Weights of a small transformer language model.
Size: 25 layers, width 160, 2 heads of 64 (1 for keys and values), MLP 640 GELU, vocabulary 512.
Architecture: LayerNorm before each block, learned positions, normalized queries and keys.
Each number is 500 + 25 x the weight over its row's rms, rounded and kept within 0 to 999. Layers, rows and columns count from 0. Numbers have three digits each. The size before them is the row's rms in percent of the matrix's.

# layer 9 MLP up, 640x160, rms 0.0551, rows 601-639, columns 0-79
099:530489533451463485508530497475532508462510511500491513484484476506521515535515509452491471546493510505501495523524478472480509525490468500504506530503523500479512525516494496516535506489504514489500511484493504544550491486485530490516509527
091:543500495503456499513493512523487549481484489548501509474456521464488513527511501466503516508479504484514440512527505481493521478494492479515504489468505542477538514478482483508492496451497558517544519551502489478501445496488520463528527507
091:475513522479465527521521474463524526511489496491491476496487510487531470514525531500512479571562518485522501482523496529457508488479523503503487538474522551520485529479489537491557521526516478466501499532535463476482510502466473531504462538
089:468448493484515532431468526480472490477485458487463492546504475528502506561495515483514545488543512478518484438511471482490466474492514497514450520508508528496495520472528504546507508461497465540501522504542492478504531508516540490485541492
103:546503473555486510498479519541521480512498467483487491517477500499516476475530531490471510502474515492484479516536510526536514476500523477489497464513532533480528510487501536473498519502506483486499521457502509499518492521498555469486502498
102:501482482485447526515502425521476514480514499459502506520472482539495479472512476476490533527475478498560497472489530501503503570538524494491466490489541492498473525517505472494503506488501492506493466534516487518424531514499478489465470480
105:477432533512485519511500499494473562506497517519477484514488505512514489501523510440503538478490502530508494476498497515506505531475540513542513486481504456545492467450462489486503554517482488509482518473467517503534512475493561507502488537
104:525498457490561472491463540467464502523519482462486469474495500514480505502482483487500518540512490465506472496525544510491521479524520499498531510508535527519516529475535492481534503482476508482544521439541521557473493478458510488483484536
105:497515471498518449498517496530531530523527511501534468438467466532478500479489482484483460474502505502498507473502504524486469471484477513481483488542537512519543516501557467483506534480471480516469490530506520500473493511496493533537489484
094:459487505492479499491520463496512511447528530509531505458493490521523517480530475453527535474466493483493511528471461515540464456491478497481495509491543476490484503463499506506538528484482459501466538493424498467470492463491461497529473544
098:489484463495516463496502539475510475538516540508485511521505528550485482528488518507532471516502484513508538542529548457514519476474492500467480477506480480545428501484481522517505493529520486515492478502526486421510505479508505513495468491
095:513516463505486510525493487565487449506508525459489490467495497498454524513502544495475516501446468549536512510507474484516500500506507492470479489492491543501500503502516549512469519498510490515492569493545482533469486468529506529487498495
098:530516496455520511530486537509478463456501499500493497520494524473468513457510483512485443490515510483521506476514511512498496538487467523512500469557494474527475484506544464471499513483503464559505469509481478487531525519515516455486490532
095:486477480483487504510491475513505493573512549498513480476512460520496512510501506497482517480454506513539485472451540495486470546507499485471510462555484487486496482459519482483500504508461509496487509526499476529473517526522500526472478525
107:498513492508542521488519455470499503437446481503500517486479489504513520476464527435516484466484504552508490515516497486503538493508478509509504515532476491499467496543505501497469459501499519487508482493459495548461497525503534491547485495
105:513507473497486473474521483539510518550476539496515485520526447509471477507466459451502490522485489504491480488515509506498503507541479491457484538466497556549540501539500541490549502458516547507501503496493526486512512531467491520523455489
122:481521497470484543488532488484529499556468529535475482494498505454496492477489511545504524508508500444516500484453466560476507478463510500482523491463506519512493529505483484476501480507495508517510491510534460453555478509477488497474513490
118:494489527502481496514501493510530528514484521524504447516521451447523514467506467474495522481516515515497478488482578494548549496531471531535499483531453483535533484535501508476502490528523506475503517525526485504504510520510531495532499515
101:499475501547523492499479528512480523508517468573478476537490466491526475519495463449556508516482491467546494458494511542520499481519508503530492487509470493518494485512508492505465494541507502523498476495487510485507535534485494515545494494
107:476495523494459469524479463529471457479446484478545521555544465504483514481503544526531507472470516493520522532522485503505450526487506471482524532456465513517553525507524506509499482507512442493474520498502492479511504463483514478521472479
116:481534517461470533504439478488502482517533482500539477478468454472519474548516499490468503481516502475450473522503493524459547542484483509466516519529470493491493503504550491492485473457508489490511483528503465499507529544545480522470489504
099:522483514522498454536484508486502424461488537524502524479483490483507493485532481480518526484499476488448521519474512473509537488514527455484509545480547496504506488513494475519458512472510478453492457463513507504460503466476482478488477508
096:467519542511501524442477485533438460512533480513498503505437509469497481524519520511521483453533514497516489509488489500512489480500500457501485504551498510484511521481519484502500516510506495501513491484519479525524510474481525487527492495
098:532479548517502494517515538535493490492499496494505492512513469495513501503485434525496450475483507509489497448495481463529494512492477510498474480456530496492457492537475487522520515503489526465509506491527464505516489491516459509492475499
116:466503454495521483488529527531496484514503485545526526520506444475521557488512449499491485529513485479535502505498482479495530518530425490501453534488518488480492479506509519490515516477509512544505508488498571499518493487517464502526507505
088:469484540490476508501492507502470493509484489476516455489497524494489481481505503504470500501490471472520501465492513537500456469499516515501484497544511502476509480512524531507537482460450467525478505539482506441492497535507478519487519485
099:507495501444523518521480463520487545541483495473533529487519501479526521481545507507509464482495468479477490500528512529548464471485463510467493476536529487461507519489515488506525515512502496521498499494515515490494491495491480523513508492
094:500496515467503482528523466508510471521483553488520488527504597540517520496507479430490490487515512515484477544477504509498534501498474498514490499538469504476492475460518518503483457495508532469511483474452497508518496507497543521523489492
096:516495527453493527515514465452497502492521505471522465494510485460518538499470483464480512435526471505472542455509530462503466483514478480486503488472482502505470515453476499489535472494529490462498503490486524511524507469451466502474488540
103:478514431529530523475554501468459515467503543485505507499527455478501537508427529479529464497542493489514487514490488521482512504448514452524489509521480470449484497486508512518515491490453507509510508510491518524502508523512516540489476507
095:469487516486487484505492477456459468483523529470502461484485535493517494461540507481484492461505516476534497439517479522489511516510488506497495500486477487507492501485451472510516535488510490553501547485468523490455444482526498481498428535
099:501504509503533538488479513510504521492535514517494487540495515492494520494544512498490501488482476504521482475463516483494465501479495493511521507502488481492473510480476479485511481544467528516547519476513476472480560532470486554506436506
094:505478502555495478471530505521487470498477476501481505516453484458498535509495474468485468477463544500493487445523542497516518494537507463530475486522465503494486514503524499456506526497518483519462509515479493530526542497462484502515510435
098:526484532492464475524487530527437526466523512463495508524508503483516541449522525513499517534503494453497456539467556483484489471539523518524486520507478485487452528498480538476518495491521495479470504501545481499488470507484491484527520477
100:516521486493498544500487516539499526537481490481549534534461522497515523517519484511550504502473538520460525528533518448484470484529494509454461540488492494481504511482507467548527523480478495518490556468507505475542548494517545469522509508
102:452512492507496522545468528536466500536489488497539475511494512494530467558486468483517470512523470550501453516519485561515501500471502479475502512514521518505475516491508471483479544490525529517528442511457477442528527553534464495524485483
096:544526485484531503490491518473465508519470476518474517504530465515527446519493561492499474484476471473497505527528489531493515515492449498527502485498494549490473492557538483510517507578523472481537498493510514479510541464461491488483504516
096:506554531472494512514485514511529557500516518495496508505461528476488480497527447495505520530498464523538499522533488508529528526507484492488493549489512508469520490548511512493502496506479453518500544547525489484507531499473480473475497525
089:513506455507469505504476461500529499547448492508540477536525503504531503523498453478516514519482473527525473480513511533497560522515492494511529510463516516454516466469494499523460501496454499525533536508489549521498499511490528488525518502
# layer 9 MLP down (transposed), 640x160, rms 0.0552, rows 601-639, columns 0-79
101:510486515494500453464491457524499517480459511529486442514467473508473495497485506505510476477525468521509505512474511466513470542497489479539571445491488496531461476504535469468495473499508493525473516504474516556502497505498536504508536507
096:493521443480502533490521523464538420471457527474501492509519522516482457498468478475500514477499483494508547486507498494536472551532479501501478492514523467511521453506526504519499494533537492519477540528550501487470516486498508468515492465
091:545469535465514482484469487508531441480443513535526533472489495548499490474471507506490528493511502497478485529467530515453477503484512490484499493501514459514460512513496507510486483446481462550495500462489580492502521471520469454459513497
092:478528508480476539488489457510487531489495495467481496519476473488514465497473508508473532492487502483551513534520511497509479502564544539497515473501512494486492493469482499506503469480459504517507506487530480507509522489471518527506543509
106:464505514457515485492493524514492437492501519518521531484492532461476516486519467528537477502508512482518495504480550500493512519507433515495515492488505440487520484487501466482530518483511482442495461500511478498510499489497496505454455488
090:498508463526525545502488513444521502514509511522516534474471486520496465535496517508506525540469509503533466498547511499513518542489548475535491507502486517495510478506486501526481551487489524514490475515473532492520525463523517501523521509
110:457469529477503482530495498469470493483523491473489490458484503518493510498477491480459474515507528523473497549553512508495524548509511512502506456504511463488495469483510534553487429481483509490496458508511511479521492540486513496488474520
104:481546481479513490538461511526547535480528520526490504466475521522487535517518479502504521537532481530482481506543513503481506477465496524478492550519490506500496480543504527502438485537520527551486543470496498512509514537503479530471526480
109:514506521484471551489489498507509487497480482481491524567531524507500471490531542503550524506468454503548514481468490527495480517475535492489488499454528490540530494546455511510520471529470516524511515499478480489516478513486533467463468455
098:524472541478518503485476481483532518494525535503507470510484490514507479483530499466516541464488497492507456481467469501564519550448516510532495545515492470489478477499490493501518509521539472503530507479513513490533493493541470475497496525
100:476503534465488504496515536516469500494511499480535509503515517534514496496476525541479496526510544545506479508518467459514513502478480504478527475478494517511535474473478479453511500500505460519479496524536484473470458505514505403528538525
098:538468474488518511516491468500478540507459497503482477520516501511490514482482494469506499466503507523456510469453515495450473490554507528506497467513466536536506492515542485455500478511508511497520461480548471495479477520567492502510538522
096:487482528481490484500497494492442457525470537518494515508435523526481525512483511520495475516458524506503508482522495510510483474515500482499515446547518487478516476530546468466517533500480516498458494541515498496508507473500531525499550547
090:518473526505516573490508491447541471515520466504485461510476520493516497533489494486490499480506514507459523481513501536488486490484469520511471464538508562499464534513533468515524482436491490517527517507510540489500494518484478506502488513
097:483496500507491442478475490500494481469514469486525491506502528524491497508573487526493504480508511494530478556487524499539529525525523513499512538514491463495498541491457534502511508541533502549497538497486490447521495518474445504534574494
105:506496512502532501530477510504566501458504479533472523489475508522496502478492543490525533497477513470525514491511500459490512512450475497508511467513465458468524523460499470477527527514517504522448480496482499539443513491524492502516500470
118:506497502485453518467505486497520498515516523520531511525491501463509500473486464532507527496503515453505560505474451555475508479477533520523524505504498533483491462466530479488489500528474531492522518492498470445541504503499492484457485540
122:466493553524516521541500534489509492534470493493489478545506513456507514526528472452491528538526535480481475510527478472506532476522470501476502508533471512522496527500492537512480502495483506446492526532515531500505504531484512510471488509
101:477564462531533464515469466511466491569498480491505443508461519517496503505491496483488443512475504522478517480490547474549520493485505472530496488513526505477500471493498537503487495510466471513508524500497469495528508501507532486526496491
103:514526481514484491495497487475480496510523495532495534486475505461482506506516453538472492483501520514507460502491481525508494475470517497526464509490513475470491512501446487447560430507490517498487491491501469459516463479500516490524499513
117:490490503498488523490500520509512514564496544470500515520474510440491489479549518500483529565514485488459462494484522524531482499493488494497499486545540507431475474519498486509509497507476526488493496509500512488500465498527506509488503471
102:526459459513504513461501519429506511500513490508472494457517525546493514541508499513476534512497518468491517477499495494502480529489512535531510479492504467512511500520488457450461536510510527499526457520509486479470419499519489483547471467
098:497484487541481518471528486515462470487511508470526495538541525556440486508482518521503509518471456467467517527522501499518516541484503508503547520509511571499516497528466516482486495548516498506503492472486496486509482476551492500465513456
092:500469518521499462511530474512512514479540517470525514505526481550464502458497493494486513481528510488478457479453496480440497530520496487498507527522516502516552503519481461443509507496509498495513538488500490487463538490464547456502514490
115:485501514479510498476477491529466520510489523468509497479504477444496544514493483524558462525506499501475521516532480524512522523476490505495498493485501533491508512462484500508509476471524503506496502461503516499541518482503484509511505532
094:514554472532486485495510484446498497516497516455493510513493471537475464523524477475507490440489466457527549486506501548477539505483536524528501481470485487521464540521474492466463493498529452508518489529510514498534526502469511508542515472
097:536486507530493505484481563513467453536530501453484432509533456491473477475552477484471534482476516536518509467530516509477513509520517484476525519465528442540485461529493500496509517472529492507491527469478498489493463477455494473524469514
097:511549524479535502489508542497476475477506507523517483490494534510542521482501458482512494474470497483485451468527502501519468474497532504461484503530468449528521447514502481484499525522493482502512443536478485497483511512499527468500503533
100:488509535496474528505484512508492458483493488517526523515475543506507515501499485484540526503498521513484527475493518546451458494455510473455515493555512496441555514486529476476513498514511477426502491475474494497538467510526493492463489470
105:531485541467498470504460498546512494535505468499502468513456519518524497485564496480505509507493513441464473519487530465498508481488520477509488498499518456484505526495489495522485445494479519517498474466515489504499471500520512501508468450
101:470495503492462521476488511504506502469498524468535485479512519514451481551524513496485509488510548526457508462506510532478535511456475486510470465497478477483484493470506462483499486470486528511521514453424492494542530521488503486470453503
097:474444505436519464483518513509510532510519500482469538444503488467506472512486489498456521476496538517492494493544488489470533521466503453536551512509471513518497500516526534489468477459480478496489453485513511494541460478548481469523504483
098:455458452521495469507498528472523508487501509459504513478509479521462501518473509478488455484498472510488523523515521486467458506511441518484521496549515442538515490513471537536508533515518478512484501474461467478482518514508487487501523522
098:495491495472503463468512557465511519507567474545449503494511487480485497492493507485509494508504517512509508524514500471495479481471479550522495521522512513511490492510519494457502478464521554548446516509483512509454474502445475538510477522
098:467516488456518488491540479503453491523524512542447497491487490489467499502479509513494481482502475484505520458494479507465526499447470507516546530470478515483509456468461515520484474526514494448517460476526511496453505517496512516470486490
104:509505512494494481452467480558512510506469548516493476516465479500576490483476467482508479508547524495477503530478460507488515500492488463501520496522526532509533511507516505531504519474526545460555521504534538551491506488474469527512504459
097:511530501457511501500511516491547507516512487497510474471493516486519529488525493521489518520479490510526524489516470542450508507485509542433546553493533516501496494475501467505508492527520515508469517503509527498532503494491494538496501489
099:535481513523535500485474500488502527467518502493499497493524483492514543495480499503537494493514493500524520492503485543543494479529467516477465494542503525490533491489523508511487495495549470498501490477523500549503474467529524466527501485
089:477500486534498518534510459503448499478482522472507501490464477490488517528501551482503523484453481503483447508534519535553476515502526515514481511539484530496481489472534497557495494520496463492472498499511522512482483502476478454576491542